From a checkpoint of a small transformer trained on Wikipedia.
Architecture: RMSNorm before each block, no biases in attention or MLP.
Each number is 128 + 24 x the weight over the matrix's rms, rounded and kept within 0 to 255. Layers, rows and columns count from 0. Numbers have three digits each.

# layer 2 MLP up, 128x96, rms 0.0955, rows 111-127, columns 48-95
091076049149140137149168156134112111144128132142130105101134100177134161125143129145103161121105151128136160090112098098098135115122168146121157
141129128115165136112120132148111104105066151102140108109111095125114122091108112127103125141151167152123131140131146122162173114100150095134086
160082105141171152127135140164105114159092134162086086143101153130128142117095146095094144156107109128108131109146107130120142131198161114118107
111099126098121141094156140141112149132063178142139137158100153096153116097161088114148134132140117101149114120105125131176131096148101181134144
140130137140102116095142161160122137106143128119124150150149130119141162117142108183109129105125154115122096163124188109152157154123136151157136
176095081122146144113079124086135104138110086074087155111086107120178131122096151127130171155164092131159100089152142119120162152141083092144116
182103090135129091107132146082114161171104115105125119138143168100145117131117161129124120135146126105152161089121100116131112136139130118114135
101128172132143082157141138180135135104133145138100162145175178110082095141105082109115125129140093088127119126109152099136091140113114144124129
132121123132146145144122122151117122160094134092120118110126112137110168117153145084154119138129139105124102125165104156137105132124154131113142
165139114183160146186092154090118125141219109101129149090128190166142148104111159139114148133111143148145115142123114174169128155157117094177099
133116165141162149151133141091141134112115115153103152159124141156146141145091119150132153162059120139152178096150132153123111067161111114140101
137084136144163137132112137100127127114121172135136137165144052128117128110141174150156138084119095142125111110121120082128122102118131141091193
174105163138144139101160165169165100103114072142109134106137150066152170095104111113159125123133122092142135110079109154131155130126115158129160
192151184087124086119110121080152131116148126145139169103151134105106139186123112158148150163128109165122167122126141103144171138131136137072153
142116142138123099123144131067094126109127138145115169135117121154145106120131146103130191105132134117130146131137135132066104124122137146157075
110127202143172150092103134116163138111125170169116166136158119086120085161129139133127134140135095142145157107144104122131157155088060139124120
153091105112146112173115130116129172119095137163099184103135109105164120127090164132152155111109169120151140157115119107103122118140135107157127
# layer 2 MLP down (transposed), 128x96, rms 0.0963, rows 111-127, columns 48-95
100127141125168127121097083133155121124119135140097127155098161135099082147128109136119126131114083154151117115091115124118149121127101171099116
135147138106152158129132129164135127129113125157127134133127149087187146095121087143130127134150139133101119121147143100113137103109153081156139
125145116128087149126159119104149119102134129201155183111120099123102149124099149134145099132104068121159153138121143145150137108113136120146095
140117115144107081070132079165126168108096123154161106114136126145154122133129114101136114103173141138149138150123127159138165092101076128115114
116154163161139129107054145114133108108155115142136119086148123120147113100110157127094112185140114159108117123113151138136125156141125131158104
121144126127073112126168129148090141123126135163148151126102154213086125105144155112119130114138113135124114150145127122129175139123160167171120
137132108140121128148114127125122082127108155146158118096116134129138149119099073103139091081121148139118086133118073142123130112097150109129161
123173159114109095139131152142106127146171088119125165150119100164090135148090135131099143128121119120111104152107114106176140126100166130124152
108115115137110130123117139107134114130117143130152146121149117137132108111145143154150150082097128100107135188143114074143129107175128117133166
189137121123109121146118096153119110110159122106174112141113147130158129115151116098168142120145162155088165081117120197155177142178135098138110
103109100120167128140150133161155187131105144123168139087139146125116151142120165159085133163127110127147093126135074099119145133131159108121143
099130131111137132082150090086096131177144107148125116125128108181120130158119113150101116151169127143119131099133122131107114121156097138136164
109145085117081146128118117135163159096101124114167114129166115136145111123140142118148106097131149137105120167155086123099165078080116123160119
117109142133109133110149133159104144122113137117168069083111138143143117095099143149101106151106116123146105137137086125167143162124057166128093
142125112130092110099140145151137155128125096120117096158152110145152128141117108128150158118135165097134151125134154112139143146178158134159153
141127072138163119129122137089141154129117143145157119124108147141159109164102107155118120118135158133167121145159116123140135145164111110110127
129128125142103126161102175122153147109135079126147150120144141162121104105111116127108099133115131157126122119128119141101088122130157115132144
# layer 2 MLP gate, 128x96, rms 0.0972, rows 112-127, columns 48-95
134159140120173149125095153134106157100122145126122090144142168146103162142145148120144096108094101106131178134133094157100120127129120110140129
127126117055118136163142103129157116123114106133114101180115116128128103148083137120120124124145101129132139113146156157117120136095109129151137
124122150110121165110139159130105128156135138130151114097161132138142122130141077129154135170167150116102171165130170167114110176105132106169131
167145101087115134151104091154133105153153125167104133129121100169135148117079154131115129107153117135113139111139132076124116104165139148140132
125124118103154135140138101125110114118103141182154133124120133138161108123123084090124171123108136116159147120104107128170095124134155117153100
139112128141113103183081143142119117151110117107159098086094144111139120156117125121134113184103156105151142125082148130117160134097104108092094
185108092093127157085130111106135119147126127100188111082146114146105109116140181144164120143108122125122165118109147151125102180140158077138139
137115110111099130171100137129148152135128119107097133135141125090145082110092154099080144112131104151128110104075124147085137146118115096111146
119127152106093133127139177181141101153159117091156128093140116159099113100084146138165103176139102100112114186139149151108131084173140119091133
161147131142136124162094135127162128141101126156160163099179136141116141168121110109104171119141156136144116089082136150128134154140119142101139
125117134108163079140115144124137141139106120165190142160112129124141117094096144107116115165112079178130146157082139090182146120156170140142110
105071150161160126128118127124161089143164137139119111133117201139085129163099122153129122145151131097118159118165179134149086133079064112084154
138114125138144128069117165148155161128144084172106120144130119144147123164143145133171141132170105131137117123127141092134157154150068160097078
101137126080119131152127117098150158160110150154104100103109073145091119124127149107125155078084082102171164138123151115104146122132110150139103
103155097098135085164108106142180148143137129142069127098099133124115104124100089121151104170135131148125150111137141136141132109103113145077109
096167149176115135128129144115146111137147120128166165124116143178104087114113188095134149161110126090156129141111163178117124119107077117123134